{"norm": "layernorm", "tie_embeddings": false, "decay_shape": "pow", "train_tokens": 121400000}
Each number is 128 + 24 x the weight over the matrix's rms, rounded and kept within 0 to 255. Layers, rows and columns count from 0.

# layer 7 MLP down (transposed), 256x64, rms 0.146, rows 92-144, columns 0-63
[[118 150 114 118 137 132 159 136 121 159 152 113 119 132 124 128 131 120 134 104 114 134 144 120 139 112 132 135 132 141 116 146 118 119 114 134 161 160 155 167 117 156 119 132 158 160 161 116 114 123 161 135 113 120 159 155 182 133 162 126 128 156 116 144]
 [128 140  99 138 137 118 134 120 118 178 158 138 137 138 102 160 104 121 121  85 118 109 141 114 142 144 122 112 117 115  97 122 120 141 131 135 139 134 152 135 104  92 111 114 123 140 119  95  97 129 138 136 118 138 116 141 165 127 108 138 105 149 110 158]
 [ 71 152 103 106 116 145 159 153  82 136  82 154 148 107  97 128 117 143 142 142 183 156 151 132 136 136 125 131 128  58 104 116 122 111  89 119 140 126 130 131 129 106 132 161 142 141 148 156 145 149 132 122 135 131  87  97 158 104 198 134 114 109 111 133]
 [125 154 105 145 123 165 145 159 122  99 140 139 139 134 175 156 159 138 122 147 163 158 187 132  65 149 134 124 140  69 144 123 115 119 165 116 139 180 154 107 115 178 148 173 133 127  88 158 140 146 159 128 177 112 112 140 140 123 153 173 137 122 144 148]
 [109 135 130 112 128 119 106 143 113 132 105 124 126 135 110 129 106 112 149 139 117  93 132 139 102 101 123 150 138 131 172 160 134 134 149 141 114 144 135 122 128 152 121 122  89 110 124 130 151 151 137 165 142 158 135 135 126 118 121 127 113 150 155 143]
 [129 141 132  91 111 161 138  92 111 120 140 181 144  96 115 144 116 105  56 111  97 121 126 191  92 137 129 142 162 149 172  83 146 147 137 166 140 139 140 115 120  93 155 120 149 144  71 120 121 138 175  78 185 133 115 107 136 135 127 106 157 123  98 111]
 [107  95  97 129 114 111 112 147 164 148 136 138 125 163 111  84 123  94 145 100 151 155 156  92 109 124 107 140 110 168 150 122 157 118 152 109 155 140 115 124 161 111 183  91  95 103 116 121 133 103 147 125 110 118 125 144 160 154 100 113  97 125 145 108]
 [110 129 196  84 110 137 151 124 116 106 112 123 149 104 152 128 157 135 140 113 115 121 125 142 116 130 136  68 180 169 107 103 150 145 120 113  99 136 100 133 134 118 170 117 112 146 127 113 131 121 129  61 113 111 113  98 112 120 119 144 105 120 107  80]
 [109  87 143 133 152 161 120 115 113  97 147 121 123 146 168 122 121 152  84 112 149  60 156 139 146 110 131 103 144 138 124 137 117 117 102 143 147 116  81 128 107 159 146 156 123 167  81 120 110 142 159 118 140 148 156 106 115 138 109 116 117 126 130 126]
 [125 152 141 120 104 154 118 196 153 135 142 144 151 124 176 126  73 173 121 184 152 132  72 151 135 152 162 130 162 179 178 124 132 142 161 126 141 133 106 152 105 133 168 176 174  81  81 123 133 202 171 149 145 182 116 159 104 143 105 189 134 101 131 116]
 [108 106 111 106 152 138  97 170 154 134 170 158 144 175 103 117 168 162 131 136 150 101  76  86 154 133 121 171 125 183 105 170 122 118 138  81 131 112 140  93 134 148 113 134 169 132 148 107 154 134 128 149  98 120 188 127 112 144 127 152 104 153 164 117]
 [162 109 136  97 145 152 108 154 136 129 132 110 136 133 135  83 161 125  92 137 128 140 122 127 126 135  93 127 170 101 144 110 208 160  86 129 105 175  97 147 161 115 100 115 171 125 127 179 131 107 103  91 101 151 159 142 114 129 194 139 111 120 143 124]
 [159 130 128 114 120 122 115 100 123 154 113  91 154 147 116 121 162 101 140 129 146 130 149 112 150 148 159 110 130 145 124 123 111 147 131 150 148 114 175 118  87 113 121 108 133 131 142 122 107 156 117 135 161 122 135 148 139 149 105 123 100 124 118 123]
 [114 103 108 125 117 114 123 146 145  83 127  97 138 122  75 131 146 138 145 158 105 160 120  95  67 130 164  94 124  84 164 116 124 166 113 111 170 100 117  95 127 108 125 148  85 125 142 156 132 148 165 183  87 155 114 155 153 156  99 163  85 138 112  91]
 [137  83 108 123 117 151 138 133 143 135 149  93 124 121  86 152 160 135 128 107 122 120 133 162 137 161 126 139 136 149 155 136 139 109 133 103 127 135 144  98 148 133  83 118 116  99 200 128 104 156 119 144  73  96  97 164 140 117 136 132 164  99 109 169]
 [138 133 130  96 100 113  93 104  96 136 100 114 132 125 129 125  96 105 135 124 118 124 162 124  97 126 124 120 114 119 182 112 120 131 146 148 103 110 142 119 117 139 125 103  79  93 105 143  83  98 127 153 168 134 128 137 104 131 129 118 124 132 144 146]
 [173 122  96 140 138 163 137 144 107 143 151 127 139 118 116 124 124 133 139 123 128 129 140 124  91 119 141 112  92 121 103 115 100 122 159 151 183 140 149 163 108 136 114 128 117 118 183 135 137 137 135 146 155 147  87 129 155 129 117 135 122 154 132 121]
 [132 158 130 126 120 135  92 140 131 140 116 109 130 130 103 132 122 127 191 133 140 108 134  86 110  99 137 147 101 129 141 121 150 131  98 112 134  95 108 167 106 117  90  93 123 125 171 103 108  86 148 119 139 130 119 120 130 116 113 129 118 138 112 131]
 [127 146 121 124 116 131 109 137 151 113  88 144 115 142 118 160 149 118 153 109  93 139 137 118 132 116 124 169 125 165 128 139 102  95 143 124 125 116 160 118 136 118 132 101  88 111 124 132  95  94 115 130 137 157 124 140 118 104  92 111 166 123 139 132]
 [124 146 145 111 137 122 127 119 115 147 139 134 154 139 130 133 110  92 118 118 116 109 117 124 103 116 124 142 119 135 125 110 156 145 122 117 126 123 155 130  93 115 104 126 144 111 126 124 106 125 139 100 137 126 107 154 167 144 142 117  90 159  99 148]
 [151 117 164 138 133 145 111 144 150 114 114 148 138 137 118 131 169  65 110 174 120 106 124 107 103 148 114 133 146 136 125 133  78 117 155 113 144 129 152 161 152 115 129 127  98 130 138 121  84 138 100 155 168  98 142 114 118 128 158 120 140 124 105 131]
 [120 150 158 112 137 125 121 102 144 125 120 140 183 124 132 165 134 115 164 104 102 121 152 118 119 112 126 137 133 136 156 139 127 107 137 160 121 119 119 115 127 139 147 119  81 129 133 148 115 116 113 162 165 141 112 106 103 123 129  89 105 122 141 150]
 [115 123 134 135 149 133 137 114 130 149 168 112 156 172 140 144 130 146  94 109 111  93 129 122 133 123 146 157 127 124 116 120 141 163 103 150  72 147 117  77 149 163 112 136 106 146 118 115 138 149 140 138  94 162 195 120 126 119 119 133 113 155 138 145]
 [154 172 129 127 114 115 183 137 163 123  81  65  79 117 123 132 120 136 141  80 134 122  90 141 175 114 121  94 182 127 128 116 128 136 123  39 183 116 127 104 171 134  85 146 160 141 168 112 130 128 124 156  97 138 121 145 109 178 210 128 152 108 147 109]
 [162 137  91 125 146 144 106 102 107 141 147 140 130 133 173 128 150 127 115 136 126 122 136 173 168 103 153 121  91 115 111 163 115 129 135 119 133 118 187 170 118 146 125 110 144 173 137 109 112 145 119 100 136 130 153 157 169 152 125 127 117 175 114 121]
 [158 157 105 123 134 146 104 127 132 151 142 120 129 121 132 159 113 134 142  95 144 124 146 110 139 139 141 157 143 113 118 147  93 161 119 139 111 167 125 132 122 114 127 137  73 117 139 112 143 113 108 183 148 129 150 121 104 153 157 128 119 146 164 138]
 [121 140 102 125 108  83 143 124  94  94  90 160 149 107 137 127 156 205 136 125 145  89 120 106 135 125 128 152 115 132 140 160 105 173 103 131 164 146 156 113 111 144 123 138 152 144  97 142 128 129 155 129 143 129 164 123 117 165 127 157 144 167 142 141]
 [112 145 136 106 101 135  86 115 123 139 120 123 125 136 142 153 130  98 162 120 125 133 158 116 131 132 132 146 137 138 149 146 148 100 155 156 105 108 121 111 131 109  96 129  83  99 117 153 119 121 137 183 173 144 113  98 104 124 131 122 134 159 155 146]
 [129 120 100 128 108 137 107 111 176 126  83 133 136 132 112 109 136 124 136 109 102 130  99 145 159 137 136 152 152 123 137 147  99 132 126  66 113 155 126  99 126 116 127 126 109 123 105  73 157 149  99 106 183 146 137 133 134 144 146 126 138 132 152 153]
 [131 114  98 154 124 119 146  98 103 134 161 102 134 135 140 104  90 157 110 167 121  96 183  59 115 109 113 120 126 137  96 102 135 139 136 165 104 138 131 122  89 124 126 115 150 141 138 149 115 128 139 146 137 103 124 140 144 114 151 138 114 118 112 125]
 [152  95 178 144 139 133 154 108 142 100 113 154 141 122  83  98 132 146 159 129  92 130 132 169 145 120 146 110 121 133 123 103 110 136 169 174 156 119 120 104 126 123 209 118 107 110 144 140 158 121 155 114 145 143 176  96 176 107 109 146 159 111 110 127]
 [137 164 129 115 103 150 106  99 149 147 107 119  94 135 106 158 107 117 171 117 100 117 163 136 116 144 132 152 133 124 134 144 118 124 152 150 116 103 173 129 140 138 114 126  77 122 131 134 126 118 127 163 136 124 127 112 119 130 123 127 123 150 137 113]
 [140 163 109 149  93  73 127 118 159 104 164 107 107 127 129 144 154 134 140 143  95 140 142  99 126 133 114  99 146  90 134 142 134  80 132 129 135 120 136 138 111 123 129 129 121 132  70 135 145 143 129 139 115  85 134 109 137 127 174 145 103 113 118 147]
 [140 127 115 142 148 149 147 103 125 140 122 103 136 147 134 153 114 112 164  96 113 119 133 104 118 145 130 130 119 108 108 136 111  89 107 130 142  94 136 131 111 119 107 117 119 133 148 101 104 149 117 115 129 119 101 128 135 150 123  94 106 150 119 120]
 [151  78 169 137 171 131 137 145 158 101 105 148 100 141  70 109 117 128 112 123 148 132 124 149 116 170 150 139 127 147  75 108 165 144 170 117  85 144 163 122 161 138 149 134 123 111 116 127 116 172 112 136 135 106 121 154 136 124 124 142 148 149  88 151]
 [148  92  99 137  88 147 162 167 110 108 137 144 108  94 124 144 128 142 137 130 120 110 133 164 160 132  97 105 156  87  70 152 143 101 144 105  99 140 145 162 114 127 145 123 106 110  92 123 148 144 118 142 117 138 143 163 140 116 144 130 153 108 136  97]
 [116 147 130 137 148  89 107 108 126 137 106 137 132 136 109 108 135 102 170 131 121 122 103 116 120 114 136 140 146 126 127 116 153 153 148 123 156 142 122 100 151  96 164 156 119 103 155 110  85 113 109 148 145 109 145 113 132 179 116 121 155 149 113 136]
 [104 132  92  96 138 106 164 102 112 149 126 122 146 152 116 119 113 135 116 128 136 103 129  94 142 154 122 139 119 108 112 131 102 108 121 127 142 157 129 123 112 136 108 130 124 142 146 124 107 111 139  77 119 121 126 140 154 123 151 113 107 113 137  94]
 [154 155 180 138 129 163 116 133 130 151 135 105 131 122 122 115 150 164 205 121 175 147 130 116 120 164 106 147 119  85 102 111 190 124 115 131 117 137 116 106 109 143 105 152 121 147 171 128 154 112 119 126 123  97 111 108 131  92 133 161 132 108 142 112]
 [160 150 158  94 125 113 128 148 107 123  76 102  97 140 136 166  98 124 132 130 116 110 163 129 111 128 163 117 142 173 146 131 123 107 144 120 116 131 184 121 134  95 149 133  87 123 117 157 125 145 135 148  97 126  97 151 143 124 131 113 103 132 133 131]
 [121 147 119  97 129 145 134 152 157 140 125 120 125 141 109 111  92 164 143 101 144 174 128 137 131 141 143 156 124 160 118 116 138 138 123 155  73  94 126 125 102 114 127 124 108  91 172 107 156 109 120 150 161 100 147 104 130 105 149 126 154 146 119 155]
 [137 198 167 118 140  77 155 115 126 127 111 119 112 139 142 118 172 165 157 127 166 148 144 157 145 138 128 145 128 168 165 154 153 148 168 157 174 130 156  96 118 129  99 100 154 146 120 154 172 131 144 139 168 178 154 137 125 148 117 123 145 164 135 125]
 [112 119 110 105 141  94  94 126  87 123 113  87 134 159 135 146 125 123 147 144 139 122 161 108 134 158 125 120 169  98 118 127 146 145 130  96  92 138 138 112 120 141 108 152  98  91  86 110  97 117 120 167 109 137 122 130  90 113 142 121 102 112 153 146]
 [128 156  75 137 134 132 108 167 124 141 143 103 114  93 138 110  97 115 126 119 125 113 126 131  77  81 132 125 130 104 105 133 111 105 144 129 162 123  95 146 134 100 106 149  91 105 167 108 126 110 113 141 152 146 103 142 125 125 121  94 107  98 139 153]
 [138 112 159 138 168 135 118 193  83 121  97  78 126 134 126 113 134 148 123 155  81 119 120  73 142  91 137  72  48 105 195 107 143 107 122 168 117 172 142  61 129 133 118  96 117 185 185 120 155 120 125 145 105 109 125 184  98 127 103 154 168 156 124  94]
 [ 93 100 167 100 104 110  94 128 136 120 122 147 142 140 144 151 126 173 149 122 165 126 122  80 140 128 143 148 156 176 150 141 126 134 132 143  77 122 110  72 122 109 119 138 105 120 128 123 111 156 145 140 148 149 135 153 132 102 120 122 123 122 123 114]
 [ 69 125 107 157 158  87 150  99 154  92 124 109  85 136 130 141 144  68 187 153 115 100 115 179  89 116  81 120 124 140 140 151 121 142 170 184 146 188  94 119  80 121  99 118 164  89  66 207 133 111 133 129 153  51  95  96 125 116 124 160 147 121  80 109]
 [100 129 156  93 168 113 141  82 120 119 128 151 159 110 175 112 124 137  86 136 162 155 128  69 121  98 152 163 146 173 143 137 151 130 143 149  91 111 126 103 104 113 165 139 157 175 140 132 118 124 163 113  93 132  98 126 142 112 102 139 102 162 131 124]
 [148 133 149  87 129 157 133 133 150 146 112 147 121 107 107 123 104 120 124 110 106 147  94 171 123 151 141 128  96 113 164 105 151 174 112 106 166 154 135 124 164 137 126 109 134 179 131 179 150 106 125 139 111 106 118 151 145 131 110 101 143 117 152  60]
 [155 144 145 101 147 127  98 120 125 148 108 121 124 127 136 163 130 116 140 108 108 110 163 148 113 123 104 146 133 122 156 160 137 128 167 167 127 123 114 135 139 141  89 100  87 120 135 128 148 133 116 148 152 172 117 121 102 126 114 138 133 142 142 150]
 [116 110 159 120 127 119 128 132 124 124 137 132 132 149 128 147 141 108 128 137 106 129 129 158 133 112 146 118 128 100 115 128  95  90  96  96 117 111 133 132 108 179  98 146 117 146 137 142 156 110 148 111 125 124 123 149 158  99 139 139 138 185 104 136]
 [137  90 171  79  65 172  97 192 151  88 173 145 169 115 139 146 129 164 121 140 191 177  91  99 189 123 106  74 159 142 149 176 141 104  88 193  85 119 170 169  91 122 137 161 146 122  74 161 146 154 105 111 143  96  91 159 135 140  77 147  71 122  83 138]
 [140 110 135 160 116 138 146 109 116 148 129 124 127 172 123 141 145  74 142 141 146 127 142  98 125 124 142 150 121 139 155 126 144  98 124  98 113 136 113 102 166 108 118 131 125 152 138 129 171 143 120 169 118 115 125 145  95 134 158 129 131 169 121  93]]
# layer 7 MLP up, 256x64, rms 0.152, rows 93-144, columns 0-63
[[151 108 135 149 101 159 136 134 143  93  59  98 129 124 113 113 178 109 101 160 114 155 148 132 137 150 160 112 171 139 148 121 150 112 115 143 122 105 148 130 147 153 133 142 123 113 138 112 148  91 138 140 142  89 133 133  98 156 123  75 107 128 135 115]
 [183  78 130 162 128 107 148 130 174  96 142  83 155 160 154 114 148 147 123 130 103  92 118 126 131 124 125 121 130 138 152 136  98 126 131 116 146 146 130 105 156 120 110 118 127  91 119 127 117 130 127 107 135 150 137 103 121 159  73 152 131 119 126 106]
 [153 123 109 120 176  79 124 106  64 124 120 156  91  91 118 127 142 145 120 148 106 113 123  99  90 163 150 153 151 163  92 208 151 136 109 112 162 147 154 133 177 123 113 145 105  96 185 139 153 173  93 115 131 127 116 104 141 166 128 117 112 104  76 131]
 [148 132 119 168 154 155 134 107 128 160 103 112 144 122 104 157 143 132 130 108 131 130 113 117 121 103 100 115  95 134 138 179 153 138 114 123 163 122 119 107 122 130 161  98 141 109 125  87 132 106 144  82 112 125 117 132 128 145 144 139 140 124 123 140]
 [106  83 165 176 145 143 129 151 126 113 115 176 123 109 144 142 133 174 168 145 127 123 134  83 151 124 107 101 130 155 137 185 159 152 112 112 156 117 130 165 151 117 150 123 109 107 132  71 157  82 110 128  97  97 108 141 173 131 114 113 122 118 127 109]
 [174 139 189 105 170 145 133 133  69 127 128 132 178 113 124 146 163 128 131 147 116  71 107 148 129 133 142  78 151 167 109 146 121 120 130 114  96  92 126 129 114 160 130 158 147 142 141  88 124 155 112 123 143 151 125 133  94 113 155 139 152 128  91 113]
 [110 104 126 119 145 142 125 126  79 127 108 150 108 152 114 115 112 135 153 148 136 118 128 110 116 127 145 132 162  70 150 128 149 140 101 151 124 138 123 161 108 138 142 113 129 169 158 142 107 162 139 107  60  91 145 144 131  53 124 128 158  89  92 132]
 [146 124  97 158 128 119 138 123 130 139 129  90 146 112 103 108 117 104 175 131 141 124  90 151 157 154 105 134 164 152 117 104 112 120 110 151 138 129 168 135 107 168 135 134 143 135 155 127 134 130 118 161 105 136 117  97  84 130 129 147 129 116 104 131]
 [159 120 165 144 153 132 111 168 135  96 120 128  73 144 124 117 157 128 112 116 166 128 135 156 140 147 128 125 149 132 167 144  90 131 123 143 112 108 114 126 130 115 153 147 146 158  67 160 113  94 100  65 155 179 109 158  88  89 127 104 159  89 123  74]
 [109  96 123 134 126 158 181 128 164  91 114 104 135 115 127 126 156 129 118 143 159 148  93 116 152 111 119 122 167  93 128 116 119 107 118 140 176 166 112 122 158 155 137 135 138  73 146 104 126 120 118 171  97  63 161 108 117 128 104 108 145  80 156 139]
 [139 116 147 148 145  96 108 127 110 133 125 111  79 139 139 142  92 123  98 146 126  96 105 162 139 163 128 117 114 145 149 131  68 148 161 115 128  61 104  85 111 181 159 154 137  87  81 124 145 162 165 128 138 112 124 100 110  99 131 139 147 104 109 128]
 [116 139 134  99 129 148 146 165 122 114 176 154  89 134 111 134 113 126 106 128 125 113 108 146 119 116 115 118 119 138 100 120 126 124 126 113 107 167 109 139 112 118 144 151 124 109 125 172 120 141 141 123 121 151 130 139 120 109 170 131 150 153  99 118]
 [122 133  94 140 129 107 101 134 114 132 154 155 121 115  59 116 156 148 125 147 104 180 130 145 118 107 108  87  70 116 124 162 102 172 121 143 136 108 129 117 159 130 135 152 108 165 152  93  86 111 153 121  99 159 182 199 134 143 155 178 100 135 145 106]
 [166 132 142 140 120  92 113 153 146 143 110  94 118 137 100  90 155 101 125 183 156  93 126 104 103 145 155 118 128  98 142 134 172 147 132 117 128 116 146 119 110 105 135 131 118 133 124 146 172 109 101 109 170 157 180 116 117 145 132 130  88 147 113 107]
 [115 133 118 151 144 182 109 120 145 116 153 119 146 156 125 124 116 135 112 128  91 150 121 122 168 114 111 116 120 167 126 155 104 141  95 119 161 115 120 111 129  82 152 140 176 125 157 108 118 104 107 135  88 145 105 156 128  90 138 107 155 145 147 119]
 [ 98 149 149 124 109 121 132  79 138 117 146 135 113 160 113 129 142 103 129 145 151 134 120 126 177 147 121 137 138 127 146 131 128 158 105 110 131 109 135 134 112 126 166 102 124 138 101 153 128 155 152 117 114 103 173 120  98 129 130 105 108 145 131  87]
 [109 108  96 154 103 132 146 142 136 120 142 168 104 154 143  93  95 135  83 158 128  84 132 141 137 119 146 129 146  81 154 155 157 129 142  93 140 141 106 129 126 131 173 156  94 150 127 141 153 117 119 137 114 117 148 111 148 128 164 126 109 132 149 119]
 [109 145  91 127 114 109 122 111 116 134 140  95 165 127 113 114 116 138 129 108 169 119 140 153 118 131 104 103 154 109 132 140 101 118 136 166 169 103 171 120 135 159 123  93 150 152  83 128 133  98 173 111 135  88 152 129 135 122 101 137 121 123  98 147]
 [170 103  98 121 130 106 136 117 128 143 141 139 144  91 136 124 149 180 132 149 143 165 133 117 160 146 103 104 106 142  94 108  82 112 158 169 147 116 140 140 138 117 129  91 117 139 109 133 139 130 131 129 117 124 109 121 101 102 125 141 173 104 158 127]
 [141 114 102 136 144 161 108 131 131  68 135 126 134 112 106 129  99 118 143 131 142 118 102 137 163 176 155 144 174  85 105 157 120 124 154 135 122 144 130 129  85 123 125 168 162 113 141 123 103 102 115 131 121 106  96 111  63 137 129 122 114 131 144 159]
 [127 117 130 155 115 142 131 117 137 139 120 110 154 155 112 122 114 140 115 109  99 105 102 134  93 139 188 168 139 107  95 110 100 103 140 130 150 136 132  99  72 152 152 114 151 158 134 113 135 125 151 141 138 140 139 116 110 106 129 109 117 135 133 142]
 [126  96  86 143 162 139 121 149 140 125 127 103 167 129 149  94 152 175 129 132 154 128  96 150 162 122 165 185  84 113 117 140 121 132 154 123  97 126 155 148 133 115 130 115 116  93 165 107  97 121 126 112 163 139 138 134 103 109 126 155 108 127 169 119]
 [139 139 104  95 134 140 141 111 116 131 163 137 116 153 141  88  95 105 113 186  99 134 113 123  90 161 128  95 138 183  72 144 158  93  97  92 103 107 157 117 165 178 197 102 127 145 129  95 135 166  90  85 112 145 166 205 160 154 172 113 117 124 159 136]
 [ 94 130 132 123 115 120 148 160 123 133 110 139 138 147  44 111 128 149  96 121 129 134 124  90 129 151 110 142 138 139 149  75 142 156 127 147 158 180 101 121 153 130 129 140 143  92 145 128 129 134 130 140 107 140 139 122 109 126 111  92 125 126 140 154]
 [ 93  84 131 117 115 109 140 120 111 104 131 147 127 120 115  95 129 122 121 123 104 113 130 146 121 142 131 113 133 134 149 110 156  75 126 119 129 109 141 144 128 110 140 147 136 124 141 128 110 166 133 130 108 171 132 146 130  61 102 119 119 139  83 123]
 [129 111 120 141 141 146 103 116 145 136 150 122  74 147 129 117 121  82 137 133 128 173 100 135  99 154 123 128 149 128 141  95 161 127 145  83 123 147 136 118 127 132 129 163 160 124 143 139 169 144 107 111  92 130  88 165 133 111 114 129 110 105 105 117]
 [139 124 125 148 135 132 138 176 141 120 142 145 164 170 164 105  78 116 126 136 128 147 124 125 169 122  99 132 118 105 127 131  67 185  71 149 148 108 143 110 118 113 138 103 119 111 137 116 117  91 114 112 115 145  93 116 165 137 110 120 124 156 113 138]
 [113 106 101  83 158  98 174  95 146 128 148 154 128 129 108  71 129 101 100 135 104 129 139 166 109 154  91 111 121 150 123 157 123 108 160  74 115 178 143 118 110 165 117 112 163 153 121  66 170 129 117 159 142 119 150 128 161 135 146 139 157 151 147 106]
 [148 120 122 111 129 123 130 144 150 129 109  97 120 180  90 127 146 110 136 105 124 130  89 166 139 141 161  92 149 140 185  93 126 125 104  84 146 102 163 143 140 138 139 137 134 112 144 131 136 110 124 117  91 111 120 116 117  87 105 128 109 138 126 108]
 [118 116 156 132 133 123 158 130 154 112 127 112 142 120 120 148 145  88 119 127 143 134 137 154 158 112  94  79 154 106 129 139 134 143 158 123 103 146 125 179 145  73 143 135 149 141 123  89 169 121  78 146 142 124  94  80 102 126 121 136 118 101  98 109]
 [ 92 114 110 119 138  92 158 159 105 150 126 133 138  96 159 125 132 135 108 163 137 136 125 118 147 130 156 149 173 145 122 139 117 140 125 125 128 159 131 151 167 116 126 100 136 105 111 158 128 113 130 148 128 138 141 121 120  87 130 146 147 121 105 108]
 [135 108 121  93 163 173 133 109 129  99 100  85 122 124 139  87 103 129 120 135 195 120 132 174 129 133 115 141 151 153 135  89 135 143 131 109 129 158 130 136  98 126 100 105 165 107 139 125 117 106 146 137 129 157  69 116 110 117  95 123 138 133 145 123]
 [130 129 148 124 133 143 108 121 147 135 110 140 154 118 117  89 103 148 111 119 147 143 147 105 156 149 133  97 127 182 136  98 147 157 127 146 121 145 147 105  99 156 126 111 131 149 147 145 130  67 114 139 140 136 159 117 111 133 140 132  92  82  86 162]
 [129 133  87 109 129  90 146 134 150 125 171 131 141 103 154 148 166 140  91 134 102 142 152 164 120 101 150  93  97 153 181 119  74 123 154 134 126 137 139 136 107 159 133 123 173 140  92 136 186  73 154 129 108 155  79 116 137 129 123 161 123  89 135 128]
 [116 130 129  88 181 113 117 111 131 141 110 118 114 115 130 107 118 116 130 131 171 142 142  77 140 119 121 144 143 155 165  96 124 149 122 133 156 151 135 108 120 127 165 103 170 115 174 133 138 129 131  97 117 112  97  99 120 113 130 134  96 114 120 134]
 [128 157 123 110 159 199 132 151 139  95 134 143  85 114 120 112 134 115 155 125 114 110  95 143 148 150  98  99  99 109 147 100 129 111 116 166 130 101 105 119 101 106 144 109 128 114 141 154  92 135 155 121 147 141 145 129 122  95 102 137 123 117 104 128]
 [128 119 124 126 131 110 137  98 161 133 124 132 148 158 161 107 100  82 137 165 125 105 134 151 111 109 104 118  83 150 114 122 146 123 105 150 146 135 114 149 153 130 129 116 142 155 114 110 141 103 110 127 124 123 127 138  94 129 128 110  88 126 106 111]
 [135 135 103 143 104 118 173 111 157 135 134  99 125 103 143 122 157 142 119 139 150 155 118 160 137 134 116 115 119  93 117 158  88 121 160 128 171 153 105  95 115 136 111 119 133 106 124 115 128 168 128 113 169 181 147  93 144 124 124  62  98 120 109 121]
 [101 116 160 170 130 126 137 124 156 121 109  93  49 101 104 140 122 109 134 141 170 137 123 139 103 136 151 151 119 151 107 108 109 106 139 139 135 153 120 155 119 144 155 162 138 162 128 108 113 169 137 120 135 130 145 133 117  73 155 107 120 152 150 123]
 [124 111 119 108 133  94 113 122 117 102 121 133  99 101 127 148 171 109 147 143 155  85 101 133 111 152  90 130 122 121 120 150 148 134 166  92 164 143 155 140 149 158 150 154  95 150 109 161 122 128 136 111 110 128 146 174 135 171  91 162 123 116 140 127]
 [173 110 146 115  98 170  82 148 152 110 126 117 128 126 114 159  96 143 120 166 123 128 116 111 140 117 155 146 147 132 124 141 117 143 147 122 138 153 130 112 162 147 158 153 121 118 112 153  78  85 141  97 130 131  98 112 108  99 131 166 130 106 153  92]
 [143 154 166  85 112 108 136 146 162 132 131 114  99  97 132  95 121 156 131 116 156 126  93 149 117 117 105  96 124 164 126 119  66 108 121 124 143 149  89 131 156 140 168 141  91 148 123 118 148 122 122 117 128 136 157 174 132 137 118 146 126 133 138 112]
 [124 141 167 122 101 166 155 133 124 105 128 127  93 138 126  98 162 141 110 154 163 138 100 116 184 171 109 133 129 143 140 118 127 150 130 156  92 151 149 127 115 137  99 131 141 130 106 135  95 156 128 133 122 103 132 104  93 140 134 146 152 126 128 145]
 [128 164 130 168 160  83 112 135  81 151 153  97  92 124 175 130 127 146 102 136 172 128 118 140  82 130 157  63  92 141 135 176 160 133 146 141 132 158 142  98 103 184 141 139 154 122 130  73 164 127 117 130 149  84 131 135 192 129 129 107 237 120 101  90]
 [149 153  74 140 163 163 144  84 114 127 142 109 122  94 117 131 139 117 142 168 117 147 124 160 158 142 128 136 164 126 141 101 144  95 136 114 161 112 119 128  75 177 120 140 155  81 139 145 116 101 110  98 123 122 117 100 133 133 153 139 157 118  97 108]
 [115 149 113  70 138 166 157 164 130 123 143 152 117 152 127  87 138 177  66 138 116 123 152 120 152 140  79 146 131  87  89  87 127 120 114 130 166 127 109 140  93 211 141 111 118  82 145  74 165 107 153 125 183  98  91  99 161 137 112 177 155 101 111 138]
 [ 91 135 113 116 118  99 144  96 141 136 144 111 140 129  91 106 118 147  95 134 132 112 128 112  92 109 122 113 150 147 114 159 103 163 139 168 160 116 169 120 137 145 122 124 118 150 150 158  71  90 120 148 121 140 117  87 104 127 113 159  98 161 180 131]
 [198 106 140  74 194  67 125 132 172 104 136 105 109 104 124 145 113 158 123 142  79 136 124 161  97 129 133 141 131 149 131 139 122 151  96  90 157 129 165  91 120 109 133  97 146 142 168 145 144  88 128 125 103 149 111 140 164 162 107 134 133 128 166 140]
 [121  91 140 153 143  97 131 119 106 115 121 104 148 130 126  75 162 145 152 128 143 119 121 133 142 162 116 112 157  98 153 116 131 124 142 123 114 150 121 136 144 144 172 114 119 124 110 146 124 139 151 125 133 124 140 132 169 157 159 119 101 124  88 140]
 [137 111  89 144 128 124 142 132 123 135  95  84 149 108 138 126 123 136 129 127 139 100 151  80 102 138 121 139 123 128 136 134 147 142 144 167 124 156  97 122 128  85 159 174 154 146 111 116 106 108 108 101 154 117 129 117 123 127 114 138 102  93 150 137]
 [147  89  90 160  78  96 126 118  93  92 156 142 144 110  87 165 166  94 131 126 121 163 110 139 172 160 179 150 102 140 121 154 134 145 104 155  66 126 124 108 114 139 177 126 138 172 140  87 105 126 184  99 126 166 170  88 112 172 131 170 105 129 128 120]
 [136 135 142 107 134  93 125 169 149 103 120 137 143 104 131 135  87 173 107 124 129 118 120 156 187 143 114 132 149 116 107 112  96 139 150 141 130  85 143 145  99 157  87 118 145  98 110 131 133 123  91 123 156 146 101  88 129 153 108 128 155  95 131 132]]